Each number is 128 + 32 x the weight over its row's rms, rounded and kept within 0 to 255. Layers, rows and columns count from 0. Numbers have three digits each. The size before them is the row's rms in percent of the matrix's.

# down: layer 8 MLP down (transposed), 1536x384, rms 0.106, rows 657-756, columns 128-191
# up: layer 8 MLP up, 1536x384, rms 0.127, rows 658-757, columns 128-191
down657 108:085128153080110100116158093140116124162091160110123142150183113084124068179111095115111105150099148128204065108125146107100112149174126183106148027156098213039121159120149155142146111084086127
up658 098:122144140177142088121136136165115197082140077135146169118075145125102134141130108122104131111164143145134146108057144065133091060165163126119099164115178147189115136173117126129154157118032119
down658 098:129130119103119156090165137134117091122179120159125087129137143105138090125089180078093138144198097143055177094153176161119095156141130114120165135120152154129121150119137127094098146143064149
up659 105:152125120155177082146115177109159154124183175114088170199119134130138117094034141146121144186108094182152140124116103148133158118136068107164097126128152200121136147126118112110118118134132112
down659 104:145171151092181076112173091155091073126117093092138120083123154152088130154089110141114143174144090084112111140094102129123122076169161175142120116114109121070070147122100149163150112113089090
up660 099:110069110106170124091150135119118142088092144111154143135141153122162133156095122137112111168151168164119135171159162074154116142110118143177144115122107118119115154153116115112127127170071103
down660 100:086108063086124159099093089150140132117124165159140084116130164140137096124083164150069095196022114144126131106120145132157128154144140084085174140101083088088151130142132110127094124169064129
up661 086:135142183130099125196104057116132128133147123102127095140151110124145146091146135132171120169166117113156128169102139098112132142105065150095170175162131081181164154082160171086069156113187109
down661 091:073160146088137126108076171082134137122177103135123109102047094176148178095165175118095118111128152158074139086102146117145107108079076169170152104125116112159101144193137100131149128133172107
up662 091:117067112118082110141149122126112109075108082147157148085131132169147113177143148104140110158090137145172151124147113162183089113154090167146096152137154142119116127126109146104070144170109131
down662 104:226149183064135129159191156093110063118152084132140125151143126135115108225129095189190131106138110115180161159123140090130126164105149126097082128162074106076126168137118172114146123113147106
up663 105:127095119119078149107147119178108158055119117080090119068143154158169145116114166142177145124176159126071132143154153137147062202100101117110147194186117135162122177136133124070109181119092113
down663 098:093159114144110157151140149113119104186115141090080172199065089117118098085121106157151146092103157165171145137098146088142173179117129115107099107112144122115101110188093139129132113099107147
up664 094:071135158177141104155128142130128110115169113123178133129164130124135118114102101075146078085116163186129172092120128136049117117084139181177155078125095128119109184125153100165111088111121151
down664 101:170128088166159103152124160206131118144144136130078147104070124105155132102101132131128119076128114149170089177138147094081084115147098138121115138103109106107173160157156129104073161155098049
up665 105:178134112120094109092157108164125149115088121153114118159166111158107160099108105177097153054124126177155079091115101114050087168109112172095155186139166085135138077127107158090124114133133162
down665 104:083146094064139154121108144144124109138088130050133119137146098136168173184141175130149115087215154125126116109129151189143151149136044141115094156122133165108112118100097172134142124110147114
up666 100:101099083121180165141076167115094083166105134168089180119152133182130119146113137124110119147130075142070074140085196101130125120111194128085145159135166157136053128096124149139129130121128177
down666 106:100131134120111120137142161150089192091229145074177082169126171138118128162156129107148187101102096161125084157128142105090105132096160144140146146167194141147135102103104113097155116161171086
up667 107:111092166147188053093155107089068118149131196077123091143193161154136137117108132116158151097166160158177172116160101090197106131140123115080111125158141121099165176113157120136179170126157127
down667 103:048116104153138095186156076177114112126064139199133141116094139119119136138151136156203115085200110184099139122108125167112153151084161141133138084127162147101117126078202114163088113137127110
up668 091:041157169096128154157159119136117122107174178129170098183100085158139124129055123175143127124060099061104109092048099162079105129091109150083130103123112088157080094091157143083181116135103165
down668 099:161094197090166115159103112131099149123144145111119082134108158155141139153168109137102114139087183150100131163094136156152154133153102133134139120088114101110104127143058145118170130159094147
up669 098:137053082121193099110197144105111144092065205112169115200148093098150151108115175164074097139161051204162127075105079165073120149125138116135132123131132150123124110103114058121133095110118170
down669 098:086196104075119126142145183115092109145104136085113180115117108116146188166179115108125190052133111119111105182105106112088090141127109165105103168147220130107133091190144151151101058129165081
up670 100:194149105133117119101218098157099138102130132150103150111118119137110091078178111163156168080143116078137132068200108183082114115098098143161117141160150090077127116153147179127086114154076121
down670 102:143188166118135163132176130086106133094182124117091107128070086116125163153133125154158148028131109155109119123172135145203108093058149164128089039152180148153102094106159121099169130157135158
up671 091:092125119128126151138121205103123127123136161134175158125138157183168192076120156133092170161093165159096130138102106158110139136101121119132149153239132144135083144172138104126150111210107119
down671 100:124142104103129187073099127094136133101111174132133123113168101230101162092144135126166113110120156106150175173179138140115033090124149125149113205121191201177156086145174115175080118134133168
up672 105:113135171139097117175157124148155098167122101165186172104124148049121130180101158140080074119109117080168129144169143074163093109112075138113192120114122167137131188126097157154114095066113097
down672 106:097115103094134141175179098083132069111201127155190167105147124123179132133112176146104138136098158123110195132053144098207080131045140106117146136120075114144115075146107112176172154091113086
up673 088:164137173122164136137145094165117108134079066199063144093159158115086133107113084132147082106168151145144146093173066148149165180168122173126125136123118118091133109137180145128059165174163165
down673 099:126125135119105094106135119141107104151169176161148144143116179079106141133136132130135194183170094128132162137096163136121089134114136119101129139084115167171108155095080114174120094160138130
up674 095:104099126132144191086129039148153132111123161103097137096160074125132207119097102062144151106108131174178121071156167085138172136090192083124149156120173088160166167103141173120121120178116135
down674 097:088109101150082073157134106075161132100093078147148145101069148135139200149055064149156099146139149117117173150098128151149094078126099147115129105123073120123126165137135164132121133134202147
up675 094:111156160144184092120200150147141120088095135104161187145150160103127117087127167116121088095111111144183102122158104145090141107151133113147086131100152121174132112129132102156151164100107122
down675 098:101122106105066114201135111101127089145073161138121075121092194133118132119174161108072138107122139196152124153112135155144112139111132149083163124162136125179130130136151124081110145081153125
up676 097:094116151116159091169143075155137181083062132099127150167169123103143166148094144050112161111135126164154152149082108122138174158157174118089136150177126157189087107081166120134087145167110136
down676 096:125110186152125160152093129100102091133103106144100127176087146123119197147180131117133129106107102111109158171111086145110133139153126125072131141164120088144160121140143089101128110116097132
up677 101:154048106151116059101118081138118145120148158082111189143217139129109108061129162057151126117169160152165110125137074139065117150174147084120127105107106115115130132115147148071068152148163134
down677 099:123142116189137111133152107148187179105127177093147142134100089129126126160124143116111076132120111078087083128108182131135159123155126099118117166107167141213073164148094162165127164124149107
up678 099:194135086121092112095114189159112170142099118116144180118117171113094109166168155124056124040152123121192096149129090096116115119108073104058131199061121171087119118107110129089138127131115123
down678 100:158173174132143135149141116218212115111146145099128153185069071125185125148136069152209195176110131125117166172164128152118105099113067177083167107130167087114107125091137127152189138091138062
up679 096:086104131133118125187161126185095147164101152116146093165145113155203116198137163113141142111157131218101098177152131162161126139129144146131104104156124151156122097095173150121124118183134068
down679 097:142131151108125194119112174122148112204112104148160107188103148115139139075119082122079146154170141138140156075080100126137164151138094149173086113132123122050092084139149161173172209120131131
up680 092:117145087123111145139157096120222133130162103093070107143112155153077127128186137126121106111093154139127185155147082125084099130146168157117101112124138143103145142080147078113117107119120139
down680 096:099130112152152141113098107137169165134119153226097118117086111140159162149044123123130125134059115119142127145135110136104098112163111042092132101160131168094165104165101118152199095144112150
up681 101:096154118073131145141121090136128140086101129111199138117110178156172117121142211077111118150065147153142115168106125090098151093093094086135163185095138158191179065082139136146151117136102090
down681 101:134102065149088093104134078087137147154125190121127131144094152137136176100131158166169102164138105196037105125118145089122114116184158105093097141070172135117098110141158114098123203129183158
up682 098:131167089152080099114141110118093114115081129090120096166141100182192153109076105114111167107123152166114114079113147109146136114095112193124147114096155129085128115109116126121156175200072121
down682 096:135095199155171218100099153110116128081154138186142132096174164153117091140121123163052105069200135114127102121166133143089089152172133102129168080121135171134156089169074187133123125139162126
up683 089:128166142101201125107103131167128127092118209122156129117177089111111136119112120109154045141098136133144121120077089164123155127111156123139098071123084102097159126125094110099154216109119075
down683 091:088161139108104132117140147164115110191197113136089120136075106126108073108116146058127147134130099129075170104139166112114125102033112101108134139127096085074083167177185128176156139163109158
up684 095:117185159150160135167081135108097120161163163139086128128137152098094171128108167122050148129149118115212141171108091154145102149107101128097112102156105147113075198147142079128142125101119207
down684 095:074092115131142110128127154114137135129134153174126094133113098110059112095174135144119093150126152149118113161152161115172167045128115111105108100160085134187136174157071125120123167104123173
up685 102:164137128166146082060101111145102207169080067101109141132174127121120156118127130158131127192203147159127147118132065158101085067164161095086148150081106129134088123173130144099162153129131174
down685 100:121070166132124073108132171122144082148115159158121123127127177176183239145124117108155118128061105137145113160078138126162152162065127116176090133130108106091139189077089069163155103110162123
up686 101:146116115103118088080180084108175046155130129129111120134137093114130192134057148145161078156172105161161162118154156103093116096153127108142109156097060139141195127172210169104074167064139096
down686 096:165127153140064214177081122129160126094146132145121080053139122154050095184124195136128152104143115138148115114129140116130058116073149145127110074124190109125128137169074105145148134166196147
up687 106:129107229157100128070162069175155121120152110101050153155146127146130180115162167167101099126107097132115157099159136079115185083107174115102102120112101116175094159098118126146132121138118086
down687 108:152103149145163179112190130089141141162171176163112160107086102144153078191109093136167172134110079166127160096148190200114092107131157144083067135105124113115196178147118134090124129115162144
up688 097:124085104132128142140138092099185123208133154100102149083163190162144125065091158106131148121111063182148101127181140166127101114099172086084086123124116088140168148086171137114099129137071152
down688 092:081138149158123104120107155103063077085116155077079113137114091141133159136155085126138155119121188189177116160108129147176124109137122126091139082145094159114150117079086180107159187067178154
up689 097:160126145184184093140073102233121120112138146100110171172070127062129077116085183110143097156072115135126135142131141192132182123141082151103105127154181065155080149113110151150124179130109074
down689 100:111077119158168148166158192100125126102103145149055052110099127176137121116154114155125137146175142142132104109120140109108107120104096118151127124099158139106151072149128095148134187176122112
up690 101:109158116163134206144138119103146097068131075099145117131097126142107148116184175093080129125160135186127122146167119162098149105117070112143122174151079130133119128091039160112170156143118090
down690 103:153121170162147065116085141151166126128151126117120161124106128199159117142062121100124118123040129120139120116185194122091186087150163122113100114148118058077135065121105138116100123081111091
up691 097:158184138192099112116145152157140124109159173091119112158126110139100113136097107123105111101152122211136081117072166136098105100099153157144115197159201134104142084121105107143108144113094085
down691 101:131113129097129154124163052121149120084164158128136102156109050123103129088108116131096116134136135107138190132148076112127106072123119133080152168115150093178077096123050100085105128131163080
up692 100:180166186142065125158180087106090179140090111154125124105125127198159143136090126061120136102116109156129107120133150143147093078086134190162117111079182139074074083075127076097090073109100143
down692 101:107133134104182164115114174124147140107145090124149181158129135131136130156100091085158131110158179161087120117126136079137127150120105122137127157143099127144061137194190181121062152120078119
up693 106:134139153104141170171132197132107120098142123078086181161156172133124121159132081162084098141160140090068133151133153106194155115158161145145106126132088117141136104120154153067234123134194110
down693 110:117144114058126092109120106097088110168172116157072153147138092136122136103177158125144179126094102130144140077135157084100082138136102174124123168160141094123146113151175161120125116129158167
up694 100:060149149144060104096152114103154144080140175174136136163119144152110101159146162097120154106102125083161134124087111105124147084149132097082122126096130153142051131115121098158156135095131169
down694 099:121186116093101122142163116086169060114126126173129085109118109153121146130145058167080166141117087108158112135170112128186176114126140156184092118140153105174118127144131116132148032124165102
up695 103:151099078184126105105116103087111176149129195158096172105095110134132180146105116172183073133115109137110124189174113165104208139137099116121108151097116153137137143172123139098179085140111123
down695 104:206105126107103104114135139148150133097147074139123109068090154056100188128143144133123157109140097116142155167097119152101152097104089091213149183146125163125115102097128091150104150127124143
up696 104:209086182162113138147096147166185124157092102170160118062190124127153117142167144093083105130129109123138128141123117174134149159115113103084143140093148166073097194060183119140134032111157121
down696 106:130147084119097098121125114149124092164093156084122112201139166155090088133164078161119094108064043104197102138110115115092069114108118104164123118140150163110162087147104180172145095125143135
up697 091:087166085139108169086142077143102084142144207140113115144117090145161150179188108124060151133137120097061169113183074151123192136114140156154130077151123149140175102148125148101106115062095135
down697 094:159042104094125142133164119126125103135140062109105115175148154145086169088100121070123112132175138129110106131143140130108141150192124089102159182142146156088119116108144114122136142135124148
up698 090:089112122156214163134142098127074194188079147142135090109104130130145144152156137098123092135097106106126133144130040076112107093152115113120093115099103102189052212116145078079123130171145152
down698 095:180152116156176121107168106117133127125060167168131163160128121162097148139091144067197078180091141125113109138136124118135081108161251134143144078141180118129120172135123131168109068123067103
up699 097:133074138173174086133076128106145116116173155139143128152118063080157122181099166180084194157158155096104132145152108210149084101111087137144139128117125119180109112122122098105130118151135088
down699 100:156151164123101125118149144099135094103103099110060116122079129105097080113184133073094118092184129108147121134127149133103102132123184151129113085132121135154139149091140081127114127072119151
up700 080:137088154074114121083187137131112067160121134163124123115123115077139189141182119131153200114164153138130113145122178105042127147119093157121117135115127144127173133104127137120103145154110084
down700 086:150162101181118100080108146107135146099186136069089093134110104141109120161090160079131106119107156138176113149072147100068096165187093140126133139100149147166093110118102075159159135148112114
up701 106:144118127088113133134170201115139172092118034105111129184093071095085134149139160145141179073089118171175146174124112092158139127118109113137171157175151097083184166074133104086178163099178149
down701 101:129064115144116109149061141136141116183205132121183172100160163154122136132108134114135103136142120161099128069094166102057135163139072141124101099072102100129061168104190067134125202110161131
up702 095:109136082128157159158142069094103133184136155118156153080136135105157091098137123146167131124074109109111126118113171121123127098138109118127133136124114166141158107130137170143141135161111093
down702 096:126190158126164100121109094154123157080140121102106136074105106143092088130109164089116100139120101079177126141149152202116118125119143108110115098122184068147098179162100138091172137111073108
up703 097:135112131169110102164099092144182121109154135178165121168132194130165111207129150118107106125070146151086118140133109088110105130136139149085134122119162140137104137120156177128107130118150137
down703 099:081169094082131156108186141132145117139134167087136168061120169190085142164143157134123147078190129199085181100157124129088136151111158125139128105115141119157070114181212161144148136146128145
up704 095:102080147082145150174132126100106078098107103120111127111165075107127144057175083137136105176135124124147111138166150112151141163120189178124137150093082109149130069107088142113130112094150145
down704 097:098117114151101092068068117151194174177146098093127127134092144127106094138108170094126088126115110127090122119165142118137100074151108092086090099171093121133107151146161121129135137088045163
up705 099:136134149107093101126114149115138092141092145166089107139132104131144121077092077150139074169091162151152105119118094097153152086167089118149174138091130149202096114096088115127137082122116173
down705 101:117143148159095101151101130131101099124177126128138096144115135074075178137063112115123106127061130162095095146203111152100155119137161158051134161133123151134175115119203053155141164123186130
up706 097:098154145085175120117153177114083173106114123151141141143102121101129113108111130169149201091104113074105098159088137083106161149145087166094123118116126168142153112127174098089096116069108195
down706 101:126191112189114143126115150168119151152147115175121155093132117092084120108173116132065083102167092120117157098157118118131120106149090097091115092135126075133178128127134128121066136104085062
up707 091:145167120125090133120113132134104171151137157153119145111148126134087118104097122113107125155084113155087143106128071075093162139133126155096133149137113166101118153133094213163125109091159138
down707 101:106130128199117083081089166125131133143152150164100139102122101137109119121154165120137113141094137139103148100121152126160118117138136109118144120084150167133160156180137147154094108172127102
up708 100:129087058165125127112080127095123133109121090115133035167079155109112171133078135141077161095124118117103119108153103116142137086098111164201175164109086059134087121126105168152124135127097127
down708 102:097105137142094099109103111141107112110155140210129150076148158133084090123149149124139118146199091111158126110109125053118109137140089160117126133121089175079144175135087181095134114108176176
up709 098:077108093164108071145103111096089109168109093120145144117121167178130185147119108137134079165172137127105101186151166046089098065151144171149144129132167169120121090134133151133126129109103130
down709 108:107139136168129178103139083108116143098111146100123084139130082135122153111094157150110095135143141176147150143148130172174091123167127118185136214150121149182117145100123113108171149145138113
up710 107:158172093076146058159114150205162138108172142176156112112089102141134166077152094119138155077125149106128087117109098093088087186133120188054098132101105151102150123121073119109108122120141070
down710 103:129125118135149153157141091127075101086163111065167095141165112117129106161120113148069109173167160098153170133169106115143102085152151127149175101143118100114138095138145171134167146128132109
up711 099:140067083085142067110128094108158157119130135092136105124121255162123185092105123129081162128147131103086168121096102098122132117215111165123080195099149135113096162163150099184119139146147148
down711 106:150096132130153077091155142123120135109143083111083165117121107145127130120143149159122142149085119102053127142104151155159136151182110187186152095150158116053092140153087153128154123049148118
up712 094:185097097115170106082177105147145123125101123183129153083107147136147137106156142190109110106100170133104107100153152108062161127107151107100157122143146130111140109088171151165121111112076165
down712 099:120168141119082216163156153121153075139164117104175139066122080129154167097090125154146096161097146057109064108061096151090118098072183152124114075162137125106155140172118141112172099181142064
up713 098:145157191156094093109152070184138136109143120172154091077147134137085116136115077140145092170062165212123091175136105088157169124132137131165071152128128137120121159078026111067151095139135092
down713 093:132113131142188135131116129097124088125129135160123130165141084157148149105114075138149137134216111141146148151121139148139148128148105177131131073112152126145096127139165150136121112103131133
up714 092:153174099127171125159130147149126159101105101079125097123166164071113168112077132078085150191128208148130129106108131127133120116094117202073123120144148172141171134121064218060145187119120094
down714 099:150131129110084126116101073098127089106071176124136069129113156112138224156186107146099123170126147116125118119103139138150084141171092139112106130158127138142149185130146168099185098124181104
up715 104:103157125144104160152101073109113145163131131146114188114103145154159130105150125110142126117126109093111098051112063145093128158076059167086109091141086229150091124085153134127121140029092185
down715 105:174148139135143141154078102117124123159102087135114171089175175127088136201130161151157119063109083146108138134114149121107116119115216160097160140163103074118134128141127152119092130154151161
up716 095:047091165137108155102205137092188138145101171141139103160096076119130152097099129162060104125139127144088107105131092156112113148143172108150144122116178128129210096132130086075135094126113120
down716 103:151146153175183057117125050137100097137145076100101092108160176128104108141074163186110103132155131106187161166158098046128175112121115134115110078142106065143118147110125148154105100139087135
up717 099:113161146158201198107141116098118085124193141130127099146140163153191147152080172126157119150128108147057151145143135074141169117158110137072129110147183153143159151084103140127155172161114137
down717 101:132152147110090103116167123145137126152098130091073156167160183138074092189184138183149080145139143163144159116146083112122111124072102123106106090153165128122097154162157141107099102134103135
up718 098:140123156153108160108125160112081126103153148100054108213111126077083145169084115177082149131108098160136127135125131129075148070112148076085124195185145130123130130142167166076117131093120117
down718 096:154078166144176192149103133102113170182107170134124079149170131150150084135160156117101120089091134164187094134172099104116080102152171137151141062124177137153162110117096107151129130150119136
up719 100:156098154129103103092089167076069132142116130137122172100082076103135090125157157170162151130171109159100144099104138055086116130073123189139128154108100086155152186121102131130081091125119118
down719 099:131152118071163095108138116080129115155157169175097146161098094123172151083103147111138172082122074119130097162144093127098163113160120165064198101152131102113136096167147147105104099130123134
up720 106:175105159148116138117147177129157081122134117166136166141102191103122104033210122134143141123140089119124112120108125104148111122150173142149162102141138129132076127161103121124083132119127147
down720 092:150146073108152179129108141144101070143121188161108126096163146146125128180155106112174104145074183114124151112095134128147108136136112107116134136109081159165159190144122094138141169120142104
up721 092:125085138116126199130095226074095201115067067079115162060074118139142155156197172116120109183175079142084111099192110155136054174152129165098146159117105120120122151107133132104119196128089104
down721 096:103116113134124117181169132138126116121107078178180111098138132098107130172102157140111134128129066098056067194106139117105192113150113106128126139147169107116120125147124082133155186131110101
up722 107:134133159115087107196111101145102161070183148104119099077096163176151137127096122140140156071113102121189106087149061097123138117184152122165105120179136109146154177108105116129146144099152112
down722 101:099101119037102147118168134100141140107147124129146107111137122110079096169146141105080172161211131084142058117042197129147076106137132085083163117112138176149161078181144105058066126164134154
up723 096:121127133187166168133174120096162156165083060171108135106098134134162133109146134122130104075084127133126093152170124093170091146075177146178124114113133118068166148150143116106125112147107111
down723 102:121128185096115102107085111160160145127157111103191136131155132138123116116183196107069080168153121110134102112113236126188155092100141163147151121212119156141123119127130146150081090149119108
up724 101:143153197095135119079186112119169121127178098149129181137107116122089149126205087076132125101132142123159149104105086203078145101080112109166164152118110178130074100127133140150138119096141142
down724 105:103104121098117149155078114100155093146121141149149122123064156201109114120113123089156078185145084166142094168183142077181156096088189146131107112098161145089077090159108168092138131118090111
up725 093:181191052132097130174065067086104130115095053086088099154141171146084085075109092137129157119141107142137131073163114184083070152150130115140138124170151105085104122139168124088170146180092137
down725 096:100122142157151101146164178176150085109151149101164159139081112069110089106165152127110155161065085096170106146158124075149180110086132164125119116175175129108158124128084209245164151122117081
up726 099:116154164125123134128073135136077190127139130136113144207107139088103208114117159098098078082135108147158124162134138104132166090127138133169114106132132105088091098148108061142116135160134171
down726 103:161144114125128130070089130131140138150154140144110133126154147188174133147109111113130157090113129096098138047091101128189164099132171183125161095189145184163135150134134099134103141105127213
up727 108:115141134130157089129147127195139143126171136076080157130115160084130114098114127132122091165122090128082126168130127144101115127126104144132106138149141149117203157052083114121113105090129078
down727 101:084104091110153098154131184123141105119102136111123106112101141101062168104115166129121091099147098175146148054144164122112118064074131133170120169116067091123125087159082060177120082086108107
up728 098:123101127174114129155116133125133111125165047091126089098143071138104136163118137078149171080113157118189085178141099149149153115083115150108190130093061179120142126122090162095094113138094102
down728 101:112179167116140127118095152164135124149095108081119107169109109081153090110161141165168068064162046044117157109108135152170085094132129145167116145118113144144104086117176135083134159157140155
up729 098:167105124184137152143120049109105119159078122110099126152143128128167120112133143151150095127104147141149217163129083100114101095113163155141165120129174084132104161101139185141148187119169114
down729 095:150102151034138178130128109172098125179135076092197136085120102112059073142090148131073163066076121151063101079101103127107099108141171126135175141135108116120107093144144130178143122114116107
up730 101:138150127140141158168110157122126161106107061197074074126131111142125120088177113048142181136126147152136121078115093111141158129116125036126170120055089143169079119094133152100157145131102122
down730 096:198127152131131143083210156161084103167151199126129114113101094063132188121130128159097144077071088150115113146079148123114139149130088160140090083097151141123144142182093183145119112159070102
up731 097:141144139146143082140179147138166166148057110104109107101135146142170217139125090133156093124156120108151148150075141123102143087110186143078124073148162106126040119116085110158147103105138139
down731 099:117090143092140119103123134136094133136161076138143160132064172157142151165123099144139112103095141090145058174155141165103121142165124187135156132156119119156148096069149123152098122124106147
up732 101:116057123076121157175094089158158128128098187123117141114145212138164164108098136094108110151079154096156092091135145136095144107091134125103162174127152139093163105156128144140131146130141128
down732 101:129179154122137151090058093149115160150140114143131143120151158110139153167127129152104141061063175153094132134099093140165070132128148100131094134172127111143143162104159179120115124123096094
up733 118:139048113113142130108157148146102094115137131159119200095091134140102176047100118154089144153123142120134117131109119155155181075202101147087131112148176155117186166071109181093179197066121100
down733 113:164065159123124114112119171157135089114119154123170096096137173135129187143118063125121102150130065107079204155084086159159191137110139131164174118107133130137201031182173170083128118095092163
up734 088:148151160132103148118107130174133106154190065124169102136112143143125149142114094076135206122129165090106155138141121128094102132135124142106175101131090154144123156130191105066199130159163134
down734 097:136137179113165111085147126152105104162148156078091132150086164129239067169153112142100143131148114168159102166126162108154117121131092161126111104142160141112085114120185121148126141139126122
up735 091:105119142150139120168069105112094155129160151111075113116163078127139128120151095181173149094127132142182131140126167169130139088116063137102115143144117112145129185120173184149113125129140116
down735 097:093109078141127155132165178080186137183157097153074109172121115100101150115127164146115153117152084114159112117128114141173094193107126150116080144139157110121135159110078091082181063113125146
up736 103:195166151222096169109109105118124124118107159134122110148092106082160119105138139117109207158091086141195144114127156154116090104133122137157122080118105129113156122153128147118079106098128106
down736 099:047152102117153129180166146094138158110185101150117111152126092146105136078105170108135092118205129142161140128079136125133110159157074148064144133128105174145126142095150092105143097169142150
up737 097:145115146118103124167149163087134091093172084131135172079203099148132102074136165137073115175179091126139148159132176144165143043140108070117122150113134191102091157127148144087106138137175177
down737 098:144125100133083087137128055132108096145087129109159067100105144096118126128099117119135125088167138127095104106112138095119079137108103222087126134158102073141145135107094179141124090083113139
up738 112:087099125144086137154116108092078149077214149125150164147096122101116114070138113178147193066106133135112045085193090080149160188116162090144090053093066089117164175095071147147139132085132117
down738 099:112107117081111122129128183125155133122120086155155151129078121170104092156107117169141104179142133119069113066063075165117125136114153146138122131156172090171118075177121120083109123097174130
up739 094:164123192163083147125166145134113125067145152152180120166126127133140106154121145070083131177151125120118104061180149146134104114147155217091168135119151092091160117132159098097108142143137057
down739 097:153115176125127134109135189151176103158094178138090190092123198087125136187122115111148113091163150135129106173164083139160132050167119116121105133170087134123098150056113115181118157164100115
up740 087:162082116072175180109126112155122119116181170127110149149125163132144176124113088056147075135079146128111134109138079155122149144124079101130168123171102147092148130101110099131134124164136131
down740 086:103113168128158162090133141104063157182164193166138129088093136116208083114103106075136136166110107157132096100151137119097101093141177157128042109147210141127104130142133142148138131145119099
up741 095:108070118175110103100153124105121115106127118116109099069152112151137110143149152093095122175140170165168113106105128157089107099144158122100074107115139132112137083127109110069153101102100175
down741 104:127171086094153134106177106156157128054139048169127155137187122148154139089117074083090108132094185160128138091129099077045149102109137112144113112110087134150157213134169148170154135123104168
up742 093:154119153100121136112147157132057123189194170156147096145097132142039129120138129069129144145149135154129108064118135153178196137124181127128115130145116141139128125142121161152110078132064154
down742 097:139186118144145156116128113179118182090122132161116166120108094148090076149151150166164120087107139158102171141223115139163106189188168146095138175093140137134108053153086127142136065098107074
up743 095:163153114143132106074130110107057157136112141115154152185140140091146084089143093115106129148101183138225138056168079160060151104179125135154122124126121161161151122167093125070136201112192104
down743 104:074120119108137084122078111113216168204110098119088102078154168102145076118188120095159120150139116109154084153136123137067092157107109088152095152133101108080157152115087162103097120147193111
up744 099:143115140164160143129080153072127092180069134151107224093131173114182134190213115084112122164131168091168134113151144109084139087127162132096141131096102128103170115120156150100113071089091132
down744 097:097197130077163114117169076092104055156151052106083089099103160145139138089104112112141161137143130109163136148097126122113048133183110124173145103147128073078177117120118160111100094105165079
up745 097:134087142113068174080184142116160118127076128140115088139154079113145130120103079108152143145185142150107092175111201117109122158111129122112158126146115124091127140184122111152151093118052116
down745 099:040148138116089137139138149079148109123119125071097154108180188122083167121163094069124173104130071151176153121087111092123153154137107161088179119137116169123186103162138098133152114094090166
up746 098:113130179112096143136137171185117096097109117085122151170143124146132124144128128126116166154145182122156130109067131126112137158154078148151147175149096103090144072082123156152079097133119118
down746 096:110186147079108162123129192104088127107076064146141159166184106174110180108105048179135153140169144142168110066185147165077154165153140132140165178115070144149161162152204162167055133110132128
up747 105:160094086172073121097119100068151182138089147065123092167057129124068128142150169164148132114106128141142078084161102133159053142089114130133186107149099139159141107135156131150172146150141122
down747 101:152100198141185139102157140196120093114095138155115135124118102147104161078154190086122128064121163174112115115091144137143115074078118106104112088118144093174131154120161144160122145154190120
up748 115:116050104087130150145182088144121172141195192136140118092084129201174164115092161144133142168126127127195148116139118249114113066164114141077173103150194136110118158146109100135106171090082164
down748 109:112129158142143119115063140097187128110087143097111055094084153165064125054072087137098106110103183106112152200112085143151130135104109149087182124110072128210129097087180147123146156144145079
up749 096:116143173129169124101167105154057137108069149057075160060122119081102119117174187102153182156118126157140109105126116181191127166086083131169107152148149095145156130066127210117112154139106091
down749 102:128166108137091101111114088141148135156097132175088118139118152198081116125085168090166131181176154143151113120083135104175114096114150132139107189141137142098167170131097137054130116165119108
up750 086:182151127177151147123123119139149114087162151128148126052195119131141134140154121083081113186080154128125107117173083097183049167188153132094110105102144114139191144137086127097167183119113148
down750 091:186141136068078121162154171138172145139111186053122162173108145133124153109107143151168137085153189159108115126120095092081124114173077049147167206157089110072084108112131128156107083139126142
up751 107:090149170151107204141147186159114068122084111129150161144098153135105146075119088134186179105115104157110108033113138096117140149157116119138131161191125165104152078130143176134106129145111157
down751 098:110110081137132186134082133136178138139107184129125104089096098138192091139088124083151136139131072128101116137108125183130120052123152158116157089125114103100129147156165102096129108139138122
up752 102:161127092148197168154117092129152108112128146137123080219199138071142194153126109181143172091122160135141144155125074152153126143134125098076169120136117123170192121133097097122104105125167209
down752 103:142119111073106191101148143109097154187110153189132144132165130118138149137131156197108101132108121110108144128153125128125144157159093091163131105165153104158139084142110147126150144119099142
up753 102:086148125068080089074123158184109168086186191118157158164148109081159174129164160110120111125082095122165149169177164132137143117125136173137103075131127148173095088123132126110163144101126129
down753 101:183120117118128112183140123139147152146092080095182173143142143127159107114217144169113111128133137116082124094154060109118148153088129139138111202103182111129115081104183197154092148115129171
up754 099:136125157158104152089107103156149149144113130124143174115160133178171167147138129066117075195158121066148113172119146090115135101171179151163115199138100150136166134065090123106123078111179096
down754 100:148111129154136119158127149177137044122153139113092159100102148120139083141120129134090140145094161084168154123129117102086143130050134088127136111063156126092110100117073176172132146148101191
up755 102:149066118137114161118143129167112115079149122129153149126152153152121125068169119109098106155108188145173100108142156146124145100120152168132154139116159099121104101159123088142166137166142116
down755 099:145125121154101135134168095154191121102132135073080119160131111133183134130096135082080117065137101120085126086136144102134092107149102147181136108186083105093118152168121157144088139075116163
up756 100:081072101133164138179197160137120125094133123118124131142094103103115185026131125202141129123129168082143161114159107160117122129128164099092085138166134141137110153172089177159125135144152123
down756 107:127149132103096131132072117153108135142116148133151149121141152148125165173089159095083160130113030148087150116137101075085115195107135190142123112143123193091084148091096153111083114093146126
up757 104:158087105160176139070112182127139096108152089089080131177099200117090123132138130138133133170083128127139160149135109179184107129149130098143098122158110095146113153184168132124098110137152169